Weights of a small transformer language model.
Size: 13 layers, width 96, 3 heads of 32, MLP 192 SwiGLU, vocabulary 802, 1.38M parameters.
Architecture: no biases in attention or MLP, untied embeddings, normalized queries and keys.
Training: a variant of Muon for these matrices, 13355 steps.
Each number is 500 + 50 x the weight over its row's rms, rounded and kept within 0 to 999. Layers, rows and columns count from 0. Numbers have three digits each. The size before them is the row's rms in percent of the matrix's.

# gate: layer 8 MLP gate, 192x96, rms 0.0845, rows 113-158, columns 0-95
# up: layer 8 MLP up, 192x96, rms 0.077, rows 113-158, columns 0-95
# down: layer 8 MLP down (transposed), 192x96, rms 0.0809, rows 113-158, columns 0-95
gate113 096:498482529479467514543575522459437471451544518533520444522682479517397515556471476520474557566530555499471503619504544549545603499491529551516524565487501522432492521512504479457485527590531536449471440544425554522565513597520518444484465534595545501467557517523467507576507405417434567433
up113 100:486420461468491589546521615486459433513478476480604387530531388554546512562449500460466476477623476456443499531453453450488592476514486514509539441419503516541562452498523455550479510485491511546511573500362495523460506416535518550535551536490501491544442503552505510448578492481396412494
down113 099:563450428523454552474529505488513480437425518429508429446470487535479445536533521577502470538559420500463513475387614481516501468573427515435577557549444582552501431548558596518506448449471520414506454455500461454460586475501517567492429559486501548472447468440501583513465460496451471614
gate114 098:488494354604489532535444516501523545501520559524455476572465562448515533560564496406504463476529589486452571545458500600518390538493566385475496479453457508519476507548444469465469489539543457440601447531560530485448542487563527447450502435544490411412526511515469546561514410510497545524
up114 099:554513465493535527578536535488499578505593536518518491503479460481499529518586531482463436496542485491589578503586537585555551571458538527521467485418416468493503574552594506517518569497662401518454587519530524507513555457472473500545456523539506545555568494450447527413534531541597568440
down114 098:490463625466541408477478442450565448599498464439405557580482515479537473483490479568493421466531565454511565492498423459500418457453535552443545535510524456450603569526469559444447508468597510467532485473447526518439456565566534511504587449476461413519532555422474471527550520569489451486
gate115 103:467587424591480476581510549601502535451498592569525545485564485512539486616452458510494479550416471527475477427481472464530531455499426539467477498527559490465558566497441501532399484496378455579478441551482489504446538478454459439478556471594492477521415436530500488515509416522387519452
up115 107:496519588483559592576513511525547540540497445534478486551517522536554498474559486566453573523540526387450560454608549510493487469498429492476456556479508504470529578445533465619538461535674484494553426486539544545468454501519460454505559525599454459500480456554509520579499466596462539453
down115 102:558540468573481462487580512492592579499493557520456516427467466426554456572486558454581542573502570517501484427554447548451513514546561516586492487438539572533637458485441499598564483540562576576437489516457544477442528524542465521466526526560586591504489500530481468460508481513528574425
gate116 101:591575489412563441570496545446486527586498468532393459426514584627500511515535458573464555523402469571472536531499454525539508504552527551451463454486419458580477561471504564453516455579518449594456546557486456534495414554556487505538435490480453528500511445495442452477537505530560500571
up116 095:514536446569383457484486472439498486511566442454578470487540502518526484461430520422504535576477515527528522538556430457425523526496440525498624500498524527536517487504527519489500475496464578463505507548477490542552485471580522500477621488560557529355629571507539524529580573556611443542
down116 103:527499490466476531441459503463489427460473529538522513454584412519476524448556652493506480398510589612573409501511562508507443503410404495438559511521483477499469456383478495556446505516534576410473515408503466541472535468520480408556482510487558577461495514430479501501455569529488485450
gate117 104:510467480487595454550495523494531509469496430420529469479449590520511524504541479520547499529430490503477607480445533515524384468481504566412475526508449475457519545617439537482496521356570537468430480487525503423558575519487431501565564448513579506524450470453494471536467548484396375442
up117 103:481465511495615480484434410566433477558469504509468472423375501602593563453455512516579514558501602420497596566419500538488548508516523570497543578467445544425538472461468436524498500515493510516517520532513574497549528576496494512521444543539506468542439456426522507422472390549506489536
down117 099:496447485476533486415464356467496493467455415405570470547515595482579566481485468547457519550530483551549477571474515519518496461506537536481479555455468443560476497555524400430545418490523483486576462563473585580563522573416571478468522436583494533376505496485459453562497510504518506556
gate118 112:459561414482565556472391580471487486440468570532458558528495481528458525483508546596525522489481502442506412524578459522510455570488516519546486530428386555414419508437545437557461496432537501537499469593506562518611433477475467488592490529553448568554520509499532528514425498520539536396
up118 106:567433464516471499582519510490466564503456480471526504519520519569504519522478452433492453493518551465451534496475416536539553543560533612457452467406468547482604485420525406490478423520564491372497586484575557488462498576512561503480568424451557554498426516586414514529513588467470564480
down118 111:588441469543486502530414445569481504434563504414449452526463498570482452536520487480484370502452529489487529565510464548553536485525454459492479570475534470521437475437586457481514601489492453405486438575521543518409503384581480506447527436520571448457434454550468487512454617483489473564
gate119 088:564591485454447623435445467529504553563503502540397523473518430494566551479401516524538506521489484681456497498571513500518536510555495435450445505518471477498435522570528513480571544501486335488534434434476434505470420518472485543447539510475445480484469454557487533445489489546544518460
up119 101:551516518596489574559454557519512526462450580528484478478472538530528422449504605417544613423499529499545498569468484553505520517514542498478437562504442508538482448530469528427466539506585408522445540552426528487434435489411486535530508440515537494469539444462470567566648451412509554534
down119 099:563538476566519502554438454540438517484538477433499516477507520564556497566504499553518429502467481497497493493390551570537482511462502429541487503460501448472441615395461415476363532500416447486436514541505514521430567507463548429472489518479616573565528435496470520554616491494443517412
gate120 110:385463516544507463515405441427519477455416503527458530528520508480469600477444542460422447518521520537515463519478520417463439502408489421572532485534491467412562554548528506460380403565518520496431524515505450501551438535581608375515477550539467508427483521492558544481438535510499493498
up120 107:525446551499422523433568479475535481505514443524495435422548620496480558451457535555468522519448437538523500553569509468589549446465485582598459421497545503398489492545628525505487478530445517590481558500552461480613506424457571546452520502538538522539519466575511569546428511552449499463
down120 113:506497484447477442516633543559506498493491551545529528501523527539495432496510489346392492550502481512425577503538545461513514529505581511502417463480539623475488490610519545525594568502497492557443526525473495567573594518473489550516462478476548529559499566509382569545533541466450424515
gate121 089:390528503363495494493500408465494501484449475572559599536453570505548509438484486434548514463473459529493488446449531539458383426573487507505516479510578539549430475483519444527423611477440495493562513465448455528449427579420516409481544472516623508540549472501492481506495509564464538540
up121 106:515517468514461567626533508485466517510500513467565442475511453465494504474408548542471543539442582424585458484534534450573505503543540469504380514554502545542446478594498441444452510556439428447462591509608503516399566584501468505581520529478499568434492572560473421485505555512483454546
down121 112:546414481581527477446445537460500497478572465406526523477566476430478492490383395520454584577445553521482534511515457448492581432550554569537481513503473494549597552498509534512511528526470414521412568542501606525523568537479470464619467507451484439462488554426500464461490492392502467490
gate122 089:487478406509479589491507643493531416480567562561541416563527497467458486519540566551535513521518533507528592534551429544513399481529541501430558461482472482523522382483457481485479537562549437456483486507545546484543505435481611530425501463560531417562430540419542554443543511559550507479
up122 089:591431545426541546501558591496527533512455430531602394344472540455492450527474530485592457480458476514467480534430501609521494465527522505553480493504453490450511510620475537470516539525413461486565485448460528522493518541523575468559534451460499407519504472428442587595482516542491473514
down122 094:438514562459502506558355523501547504555519488546468635409433439512502617403444503508478547467538510517467512492511535534442464482530532589489409591450502510475493519453401442519549494480529568478494522546527455509490477480494428514470462454487594650555463446511484484552526546521555501467
gate123 095:540436479546494461473565419540492581468492538405472504536488519471519506537522420456422452445488519544480524577440512478570371526504468436519512492462473484459524472526414515471557546512594443490463509451579604495451565392492465440470462515624460509458500464496459429403394452467481521469
up123 101:476514517447452416460450511498622518519575476564435512483547521519512549507545466492495554369438473424498426484500479463544466534553492511453466487454526541443443381438427408465382442529497435455551540530503487517491474517523530543484479460369469496572503462475565605486558534465485515417
down123 096:485530470560532575524502522450473597524455470430530472502474476545556535537431449573454409534456521410486540458511531502550538452433394583565570590492540516504508534473479441541549512596519556541553483608549560577480514490574555516532527577421499467511440533560554441531572530454567491557
gate124 091:438546511580499461473491527440571591487546533518596594526526568522486572510435568521384510650510463496561451467553557478511533515511507391454551479530470571530514562509492543421569566439487492566480485512488439545479559510531468583504499467509525532437497477477380505419508494454520495579
up124 094:517516441505549541518474525433480475477475572513530460622421438410449474593520531514535568475479491501533340481474598523498477492513541546537481486474486551558524525517515513402466494502481494574497632516525569445465487482463526469462408459471517458427586505502570424448491500547513632529
down124 091:580519463424519459479495565503540500494553527505448457397498498636452464538640526499600563482540491504472465531491471517499495443495341493514544481502576499529535460536454540484484423468475474600494440426487506574515527507524445484563383536439555484569558532433479511536487565521518478562
gate125 099:397522447458635473528491582580532462506445503498595470489530519478453473534502431551460539498485503532549501444497541458542553522521566530434556425432481531494429448428533544498456460436545468591455586461513514426524475461512482499526554454620454547560551474382514539503511516525528377478
up125 096:505518476459509429528508513406602498497460494470432438482561461490483480531467426479500557498544408490470592378473414429491518501562467509537431412545543511510505547609500535596510512553443387424496590403542433437504477464459478461505469532485433467485559421432506512494465500517495446452
down125 094:501492580491454523522599436518492556487536442594466555523488403423509584418443431443477466518574548445480518481450491453451495482538528540515542529451607455493557406446473455587516509492479531546591468554433510574516490548424530521504520420466536453557463515529503575505573543514447557611
gate126 099:447563454529500502404530512515486505465377435468432429546489528614549526583523540513502514528569600463470585388480588570517525524494443529428476561451486517454523491536557470553488559528468507567485476590445551404493422500553491448476473563425466598477481462482564495456529533500518479459
up126 101:440584468480467602482419565554537579544448500539529507489450498484394572573568532481536417447470496600486466456534464543427475575531465481499488472490485449551492606479520549441586565484593510491445377469547566526500580503419481492438555472527463453435529509496530478511465521541584504516
down126 101:418485476563496597545481516566501591494564505542484549484448474457411561488531505529430554577498503542473511508473560531483573584464535412485533503504533487593554478448530487550414542415470401500541500517558574537507611489518531534564533442491600388503545552518516553473526456499580425540
gate127 101:486425507561522444457502568475453561492479526379472548510461511474479549460478449516465443505366471522524511450447520512488392518472592582455543512525546481497442503498534471477542474567552422504507486555577500544478563528524418514592435503441462442501641518454547540470568490541432420409
up127 095:563476510502533607429393497534491480524525524563587458510512444449572527521463484425466485470460420517458451510501525485512497458451491575457505535456419475433462510565516590492592457480444470436526530467540440534518587519497401490610498456420504515448457500436519426441357553491453530546
down127 092:491490551537438539568566513537530424517532513510486468458530528497535465573523456449496554488468627485647458481369443496463502541486425621472492533480480553421475490493515554482569540519514572473558490367497444450566521392476510513458439501534556548529473537509447438493521481496428496573
gate128 096:497576525402585562613498524472536454586516485457533587617457536456533461520506531510487517469550433433459524508617468540582483453547475423469546568468507514501402444480486429447463475499433467540445492502469528470484441479479532619488517493551525596459495523480434463590455510567514495560
up128 097:572433455397417491475509541553530502500528549482536551507406419621536503485488521456484590531516579481458518447557501515485424511487381500602481588511553470530444491471489418454435529477461519474460490498527580516505500494531540404490577491395394491413490526418497546569496469523473484513
down128 105:503481428588598454444545438547475501523562490395463567471502485522519463460501601530451535509536509467530524550480473462570436575466513402521494547426500580496561426534497408411521507446501413449383511451568552507562502494465461389480501534496486428441473549455498523524555524475559535569
gate129 092:452469426525451545497437454597446494492423498448521502559460535536541511507530442422483430395509519511497608497517471509535444487535511534496511522500429497518545442504633507594539534494464495495505471489582627455477518511595580517531509498355536514461496565388517427452431520471536487493
up129 094:538485444490447478487529473466507453578496475498605486523475493425426411504444544499413461506485650609570465511529413474505448534469490450472503489455555546501478497552611453589556495558461529467416556546457488462506498477457481421562435464498465425513392488501434500488485478475485392453
down129 101:505482412560393429422469417441459511440520427410533523453459509413563557531544515512427480500443465517463558504403468538526419486507412445523509544477522481424556507462539554506528523601504572482470525470384509431508472424494521583443448550469536483551422516515534554458492434544496457542
gate130 098:645451495445517420424602515515485499434515580542447511503576541582428497489526622418511523495500527593521495525455514493541555488473427433450458545482596535524529424485521493446595542544459403450573547542478493424529472519537495505517506437553504487490498518468541495491504406498436566447
up130 097:482532582439465565504525513477555472566474571543637533498545503455595538499568435457468504537537621511632530461541429534476529471399538468482494594541458521493523503596372515482510533514558526507581506510542468521544476491519544518391504477514452496545539561462447459566500555460492539512
down130 093:478531472556521502473490523438673460492489486424522493351537533613530501450532596444470555485483531614459523495425571512524511488524588495531461445531481486496557459488584545471482470515486539544494593461524518448488499497474407535574534476466445574473485449452604463526421489467474496477
gate131 101:447590538536460511403616441443523525515489546546484592516498498537450528507439499418533569456545447503543508469483464487562596488424531471493460556501370490582567418480581509561391472543395526478478468537453495519512451457520456506498426532480418441531484454561531523497559492464477581489
up131 105:475452498489478492539511493564562517509452456439467437471465579430508468529489477493491501411560518447446433508503468409415598485543427513468556408520524475541470486418557494487522610520477441523471498425541524481530514556619425487376530535510534543475401429518499547408527384484513522544
down131 105:506409493545589486489562434495520460418501520542450454542494483496478476473498595482493404523484472479563474426453548390496425487533490533495434471488452402462437467518446439501508467572498557522501501571416517463555439438441464516591415491541626513565606529526495506511531509566611484509
gate132 095:506415473478454519554446463501558502478468565475540562395558591443457509527487516508523492484438480519497353431629453521535429412428440475431488547464472547434478520464501472574417410470559516558423469460487599452464512479471521448446503506529511533506457454528475518573560534577538515515
up132 097:459443447574491556517467468462421465533576461521480522479390539582500463490506532452499499533593604568478494526462393494530559467597466506431566513532426534616518475437580567536627487480519526486517544469538527445546482549500412450480544529464448501504458476541510518466581538522404511543
down132 096:460518497482496493400515481467442506412525536497490463467484471494523606396504501537459437525462428478473576402470425562515563503514571409504467485586514565571433414554540525492546484505479396549459422520564499506485519519585388402508497556468470482558447594505469454504482522458574458475
gate133 102:476538505488524496465486527425545496481486572510541559452555506504460454471417442450454480468537446422556427548437479589472438427452525664504493466552586490522466477489380475449460487507486470500566500590572461477527382408603459471499526513460467485440482476484514514410439451522462480457
up133 103:540471479530473541372440554440517437573499504566510537455507439430507439511587472522544581538516470434428421464556533502501517546488475442490450517547551487533521475630527601631504439510585469502534490564514530478462439449540526448505545483524459584472579486437451503473562486584474556547
down133 105:588441431480421502537621506427586515473451483508501437505472442461571489483490574569454516528560480569502437496465496517499494545479469449400405499505521559529581447514550441543433491532606537439532485493594509414567538564476500486452515365489478522530386510520506505435457504522511493464
gate134 094:512471477549569521483645453526439474505520433602474430481528557529499439495500480421545497422517501534370505471468467516559539451513558454456490537552511461531596505516547459584567521587470492457515495524442557454466523574482488537465480501431529647499436522387496451504494548501466433562
up134 093:512504510468460549499509471473486545469570599520491524394488547575446502532388448523487470600458572492529493509424586521512492487607518552474519488565545419458554546369474517451490498585443525470543572439457476484559490464497645537535532452456507486460436549506578510455518453543426479488
down134 091:480399490472516489452555446414498561515497511457445598578478545429557540437457524511447540522571452465401497432437451459470489538523452597473495512461427387526524507522394497516519497463551482476531551483633447463473511541509525404506549525548484431474482474620511475576476517455557539511
gate135 097:383466502450511496516500516502543441500535526570603508545559528433415631468499428534501388479607463462508435533556443486454567561581443468562480526475565507476487532474470552451421480538462441450421496505497525510592506501483447544558465542462475456391502499494553563496473452466451492423
up135 087:535457491539566457554508546512620507517561428542419442492460475524520583496546548526507494495516492451421579499560466532524563507520574470434452468515543477481526519473476467426532466544556396490436470503518456584511503555596544445528389509584576564491450465492546394494508539400480595554
down135 081:444490411480517520470499497451474489477513534520584523502523552451473572533531490503503559581483445526524462527549480540441458556467488474452576525535440506531569492530550548551404518520483602482463512428483482515445523538512462502501507395537477587473489532356550600600558572575481481660
gate136 113:485554498436456571460461575471549500466535572583523503502500480584468515472499626464509484522492466559517484512627553487464515485495466570471520477476413427527562456514422543448541371506375465510510561545422474488513489468516473430591525481547538596552498442465529478542430573487554570493
up136 105:447486540514346493467512559484510493515498456504465536463510551475499526509516457500526499494559519521442487454473483514547551453518438452544523660435525573500513416459541502477514378458418503559464546588456537491512417473535442594617485576453419393544475509560560477494465509487490548548
down136 105:520529505536514432483462540578485556448475429512519505448417539545471463517508533477457526519487466452525520487487443634579490566537505465540488523476586459445472509544443528558489450497500448601486523454541438534462516573506515500585368430540482364557529521412494559567442406487449413527
gate137 104:567553481530448492601580476487418482475592589520486410478490492498540484534438437554661506492537492503468416503552534447456557511498551529439524525510393537518534443552535589435519491513477495472551409492508418545465416414550440487521419523589524488533513530471501535464486535537569469494
up137 095:493570536537512425510509484423575557480465485503419474563590481471501530519507559446543496474477494461518563499482465431559550573505542461502356511547563590407518449518525560621555454527550489513579550435507508580547446530528578523550504418505553557480546507364519489509500461488435525475
down137 094:510527616462532569436537536494510495406430527465441510536531509550378495509486446523494459649504568574476472547551524452505438473474515453595416453418495646532510509514516495498555526434479511499546421481499488480493550498528453502516455455466534533524529488547423429567531624502446503517
gate138 100:424535485437495529439528499572484509535492531515491434460470603492477492475480444435582456455457516502443562600530468429528477498584477423676500468521519471496556473424532523401417539520540508459515457439459501552510561578515533469513548439508510478555585604479437481467448477530411544481
up138 097:466470450551447520425521491603589474534548524534515451465445475525482419553452491558506529558520452496584543557537361436509354521501454461579558466580479524532440541473443507541453579526546520470468469415488587563482469467500481438438504453455520483531487576519464487435462421524449478558
down138 120:582484471409397563470522533503475567488449473570528453513483544530482573489557500473547465501437509423479507448578470506513412500513489482527542446509435451434508477463472560492451627529564520408451474559508587539604573565473571485562577415467450465478527521502549440512507548496434443592
gate139 091:468518521474557554390570504431477514485567493382557534442515522425479528486551445471499568553439459491433560519531496377451507497449499475463521506511413581482544487511421461486479483477563481465395583511523437497485477490514451497577527514540474489544493450451564432485540416618617565509
up139 092:440528507456572545480568402552519551506472575528435402500471535467555459553510492527480521531468486478519570590453572590576532555477413471561451506463460457532551488540512407476505471430457515493484512520539530505409468487404519441522499579575459542470509353505513568557416494405525503500
down139 101:473591486481492565474498443488531492589488470488475414510477528437442501495458547408486564515479486495589522517493630490561587501422430406490434492462528481602417491477506504509489415470474471417447419507574566480487527454516506583485553580451536493501527466568577478538436461544387473518
gate140 098:566618481432517578541442532469483475467544483504495506555507496517520491478602570428482447503476561614465550556493566561518432489485403432480471466455499494434420551551578460368536561503533545470522487496499521485451447558522564549455539494394546573481482514550483405554409473494489481488
up140 102:537534483533471535510528473421436396464433493492575537523411606450522434472489419496476559474510517466559385476460597517545480376537468487441483505489515499551449471466460560496570430493514625491560521450377491473452445433403483506562489519495541544530492477513507509514590569503514496463
down140 100:502416461547483575415530498565528540581433415517413484542455500483486536494484449502546508561476415443510542482568613405463389512609484508490582494465476458494488472388542457558451503483447545510529557533454495455504529533521419564445524498488579539461579476525565546453494593490510492445
gate141 109:569439511486490482545616448433461527539457552477571553544466474518519586561515546488528502445469492606515526514574513471507508539522477519512445429524469516483428592469498511505481535548517492514429499529482584538478519572512471512479431445539653415492389534543522370502375485493532504430
up141 107:515519494506500438532536487503535541540537482450490485588553517436466479522522511511414463497601530487486511546558504495457477496413460381487471601580496418549446522522471555439555614560440524450562600501490456469539410470452537434515529489430581571452514625547586522556513526472483460549
down141 098:508421497481570504494553534483490491545528496575397381492451476476532465518449467565506463614591534393436509520497499476472447555551490556511481477599580462446448561460434573584579484504472518546512463511503469447537460500602479466543525444435451491499477526576571470611457501539460524561
gate142 106:431506362476490566477456534491595530484462464539462553500455477487478516477583572472536548535479486552545538537579527560522506539529504474456463437573515438330487486446460464444488441559476467429489482522449533535472410495521497541555502435440478526465555539593458486569444629497528430471
up142 102:433556508430437482431457525503471536478618531557541550407519588526566492459459556527456556531481473370477437569503570533496445484495540523583539542504594556459517435465491537495509534456431440462528481500586563580534504517427451529494612507417496523457489483482539505578463493482492475607
down142 104:504551537501483351525542529523485447523497528537555528407540507499502365504571567508504455563509474479431529508368601524485490512543525535548566527507565538561537410525539614526520540486520468438502500513515488481541454540397514371516518399550488540438554522545449527481485433480488526497
gate143 104:447463482583464421574481538533523592535478523550493445444561506508534546510589513521578511534530482565545537505496450416529508541481452538463528588429472533559530553470544440432418538483493412601484446483462493384434426513601412552458470503529489503511424378457529504502535555511459523511
up143 107:483485512551583590440461557440502459503606565504598504445494532504464536470451497493502542438661509461482468498466521530465512500534530489455500514474474479547409578594487470487550528517600454466572520547494528508522558569362446574510493423513457451424546571485577493559518464466519500438
down143 100:545490463478508518514483601604520474526557506546466509463526511612469517441404428559501499528606496542395442545470491497520512520517496535562509458501573518478514534486479510511529506503495516536392391414520486497555482438425410556467607463430499456433526602516430569533483427513459487411
gate144 098:538479416407429566523475505593572489563477434492470554530549534530429428530484458492491509400509543496517593520559495519468440507449487420524576426572510635575559476541566512480437483531525484500533535505493496555532466520392441454539334533498516506486513502494520509445462452476444533460
up144 121:513477435435395590500509479542584539543486354405480564516529492605478450547466430478521487410511535466490528515446500515467396469463487425523549466489558563515532501533522542544426532548545497477544541544493469451505399528393412505506334528526504532512481506499491512535492485449485486476
down144 130:632534488451387551515545479567483498550444455527493485510535550508494546512494412510476490376532472543535515482566441481498411535463476474496591451520500584494519501574495528440449485534544494469497521565452644461500442481435483461526307480525539543495503515528524446563469471489504519433
gate145 102:622560501525472559494548552445485508497532499589539410538577502566467521537542541466531481459542479532428571550536506522540413459456480475402523578574529510577525557522464520513491465537486558453444459513496579409507612523512414451408497474501531492533588490538467578476435438572515410480
up145 094:482460441484420604543557531399537602511528513486496473480491444507513519559491522414432499557418478562494453513499469564585486568466360497471434489493472494478520590600551538582457438515430538538490521439503429517453490441545483480512485471518475551406564445511490474444516462454375494475
down145 088:579501463463529510530526465412538488530443516473457569513463468443477557608492561431422581480520491507563413412439518405456554565525500487442540502450542544547481488541442494545425420470437480411475611516463487434495512489525486496460469465480454569509529480542544496383446474600560551568
gate146 105:455607511523535516479431494464521512586451446480524537471471477417472555466495564537444583444530600537520512544447459502457494466484483455555586675441475580468526467556441402453566501520472549449522471507497506541511452487576448455587456477483463501547484475545532472558468439585546557575
up146 106:380561597493490543427546526513596391572417383509438488519547452522437503413539470500472519485571511515496506457527473540509449437507530411506420530486495406507516454492500526479470556521509519455439517446442478547525488521553526449467511460460524543456455579575519417477490526433407519614
down146 102:391533541570492510562463560537391496478485544438389482532563535491475481530423471540565435528460457461400500533502430516390452577484528426468456538516632535468502470474540436490470454512510409543483552485470566554474475570454497526393497435508479494431478434538472528508575477436497513485
gate147 095:434580485470523478502517588531594527441543533525486509494476540519517452490498499446317549515475560495407596568583514491447454628493491500558562499531437532502536512479475496479515561496516416459535505521472469448446517565557534488475526560480508439549439581445442482586490462610507534562
up147 101:507570541515428429490454412532565472453509452515550564461594476437460474432566575552581437490515458501498525453407508488568477580540461480583470471520438545403574448528533485360476494514470527479494531453538580462512518542574464487509451439543522481555508436509556509530448447502616535450
down147 105:468435481414475455543515596514441459420507483564501586460614498481572475562505525607563506535518473542521468520510409580442524440504517464447522565511624468477504455441552504498454422539475566582511469411546505499553476486567460441439461505492449527568527389441490541533512554527554525493
gate148 103:454548488538597461566408567540524481460498496485500515611552457573490455599498450334428481481495510549476589485477483543501448501491529503543489515505522446507484447497558476487563505481511378514412611508522447457454425546577515526481498478572527571574461483429487509492462541413507551460
up148 107:582437410525518490573397479502452533546485586503416445454487426540471450492583555486581507497501457517371489545569546528526493544468423505424485483482501459525416488576572483474540534416490521532437459564470497522430525474527564482430498386493469531397508459449527427522540548456511528446
down148 099:484459525513514486503504482410567550471536476536552525583404516491488516515433504448411512524508564619470486479482507478426483488449606447504466504463532539472546490504396555497425445498598413479524455519547444402555551602459481583401525458412464520591509453468421540553486546513493479495
gate149 093:487511503524468574467483534560427533551516576550544487545462566556536513433401498485537403600501463460606535490519547481432516480411478458369558484430463517516486483485557546457464488512453464503506552508507542560476418509474570470501510438495512486499543537636524546426418469544389568464
up149 095:452472427450456530487513551448551555487486435560549567531426499437566460556452456452552405423558379437486458446524516567481533445391472530572565523431585518530521527483511467537569434495499521502495478511406482561517547480529535539541508553591507462523459538558452506514640466480476524446
down149 117:424547608643476493487464538515569458550455502667495530513489570481544468506511467496547459476522446470540551440484459515432551459456544456468497617501467529510464483502630543449546530574515544508538487584472471508499468513474491509511557504586560566511497589550455504496571473463514607497
gate150 095:585457590435531591552527495521487471562537584510456490460523516522466536440414522548453386523556562520478609536453458491580517397506463492483548481487499489483476528571482531477508399475446450566507530546445465414405450405467517463484424521553438505471439504433495439496466475430500578452
up150 103:555574458555512492591427540480490468396525468495542483500484474484515548563338583545505494607554582442509446540420473501473474552517512570578458430468558511501524567512551516522503449489559425524523526551472527470517491508478522521581486468450483512545390485444571449512378563515525447549
down150 091:445421474472487454486529536527476423531493462537517457479477500475441496617563542519564542523432422519483621447508369547442473512426426515424458577484454515534520510584470536514519525562513590431509537547450496484532573535495455457490523539600478473579625562500524453509439447527529534451
gate151 098:501453497488527450506446600434479466405428470549442538416457430503478480472570492445483482482456474483476561563530520459524346557561505554519512476494482522439424501436484475560520505473497379470416515515515560466579544583551466500479399464563570478432482431472455473507430606480519518485
up151 095:524485494482437565523503552566429488492531390450556442447523559510499563518554433458500362572562568510406411389489515571553498541537377424485465516572552572527484491382413479544483552462525444471480491464499467562503472478447477509510537521496494489533533461563495459553464543533552493491
down151 097:394426468487512512530477582503552484582521559491441583465475418546435524431490472565563451431448518415495521434462459453481495608503504589502439435507496533515490549515543435437632575573546489495503588499540525538522509421472489517404557448418534473456515477491495418525494503494558447494
gate152 107:395590536498589464470528447520451622557489542521589573524465482556435528502548495462396464469494479476482535584587481444543561543502382511575485451490488509439451565512510437528523482537513519425440526502489429501477445473446469493583457474490464453479572518456594459460499564415487433527
up152 099:495505510559564446490475424651427539542518499529486514574517431574463492538491428471427499553503441442585520492523586550546508494537439556494610550513568535491498577502489481564450487460526544496459509540540475477408502449501517446510475541544485553513626436428577544586443550520577516451
down152 097:570454447530484522608499489535492466535479568546503549424526507450562470550542472548428475581457539525496521458460498559510533576449512462522511471637473451612512481544511501567508471537498442569554555434450405425511493389503530515422442500439493462453623497488509473619453505501462463531
gate153 089:442532434556525461469530471461527592520479532495522551465465489564477587571597456477486530441429454509483555475514511428547504512518537490538465438549542551475488447549577490512539520566461517406512509499503452547564517467517567493488588546433490425472478406415394532474424484448546486678
up153 087:503501662517495455488452466398566455482565523466523560574461524463486540610482578439415511521477518460506542549511485540496483517557431552455473567438434519513461495531580477396444514528530502572473429501580543551471503502461497435546475526480502576439556573513565490506438422440547574554
down153 088:498434454491483602577410534485545472486573554508459481494421589525509475614514471491571481494526490416512480399562568485540570551452464591438518449499524547517483434421456544421443492538522554469514392501603534478501383472468500432532464503452457580512536584482471526497462495527478481494
gate154 097:624480403549441412490425573409576543486466478518476566423462573548503488511550495469480519555450555558480472540475578501563467447473487546445478543496499477483413444460425496469389415530519427481496481472489549494459552531405415452439561458544525550480464594528551435518500529460512472500
up154 100:530453423462496459524412440457560486509513516617459462521473533481504573630508452518533573597583473517449560479502529560458558552455578596481498459485391509534552469529395513569510415512461594470471513519469540509506466483538513522485444585537493475488455422543533489505567509482424469413
down154 105:489438491533531611528505463457520612447518522410513499538535499572554460487449463485548494524519475562492576528519492498531506445499486505512503400467468526528579588469453545517413541502527557472509448597547504505504494421569524557526612527494492393438424558585534393464494408479401459495
gate155 094:398464444512521459524409475465470550446459480511475487565520452478479565530450538510499436507575480595465572491427528456528533503511482409512511476510516467429592566445447502461509488571517477456541496518569564432528438525573461542582504587437510512529419595617491559593431493542411520466
up155 093:473579422509602481514519463473577536492469470509447598517550439424476540504618486453527480512454354496468524455584502585451489530495462441508515551527446472474491551547504475566569514486501396485466532484489563563410509545446533617464480474580454510500521535445453518530548494431571549560
down155 096:463526527470502496472480488506539540534465443475529441446517447445512472401524436465541494499483539524519568529552541609525447481415444496559555559392481397459455499609519525530412571416519522496538472450524562490453519385413519594390494532543558509563551440485521482535451473499426446491
gate156 092:500543510554410506497470519454544486483496521472491503470492589442482558400417483509455513448564476471393426582357427464470608508531569540472444514522548479528482516555487499475487518498569419473480439498495479570554500475535597428454427456440505504487455397484560547488492521485551531375
up156 097:538429594458465557482531520516517517507527577589512473467478541522520539545473436556463402582517527544586511462561510528478461506409525465496612542547437587520502428512522567535470544514555575537516482420574419525473494544516446535546584466489575472486527585506543601576556542541554538431
down156 100:494544528499556580486519564544451473515589553495445519533463448522443552561449482544473491534408419542518434460507436485542543438425622555477598478522505541567411427517518563507467594523514521591478483449493521469466512456532465526557557493494640451516439541405543468508512550535440499562
gate157 099:492522515464553527521446494511442446512554553529470516472518489421602505476581490420546431510611453541518530548530527475492476429432498401522583423564470550582443435524541563527491553519440469400535457523520483430441423479499486524516511539517435441516538523638443455542420509583485566502
up157 105:527477449538533578508508527388467471517452485397452512497424481453446375550537468474458419460449514536573518510414478495561467425545554592476579490444532447534553543515538507505515502476508493450587412531444457534539481383511542456542483558489419457425571518550452427487527541570492454477
down157 095:563529434549486446546548400486471536600404511482395486529482478394497454528501550491446540452506530519423427534545450493433516493483503465549408507433513445562456537563532539441502532493487452456588415580517508408484540490461486516515511552453503475577473495496586459562407528601481538422
gate158 105:388477483573537569542447487453454490508476507497488564481441592543471456598484526412523422397554531483535370503457394529551469439498543479514519466545471492481540533519603442563481443580509550499483564468485481448516440595569505380489473474417523512529469521503438489511499482560486561525
up158 112:542480566485560486502507432607486516448486677467589483502531497496564561533503481512565583434451472499527603481483583490448478454457469496524504530481484469491449508501419573536443457394494403428515467480510507527472506428425538534429469517571455612399527491536456459506539554513503503488
down158 134:381495527497544508466392484485547437471572597447475429538527408488505437421541505534580555611518432531525605512498571552447475487538549435504448522506534518473481493492467577476466518432454464441494488469597567530459473490462428619434540531440474525444577515506508570531482485446484517493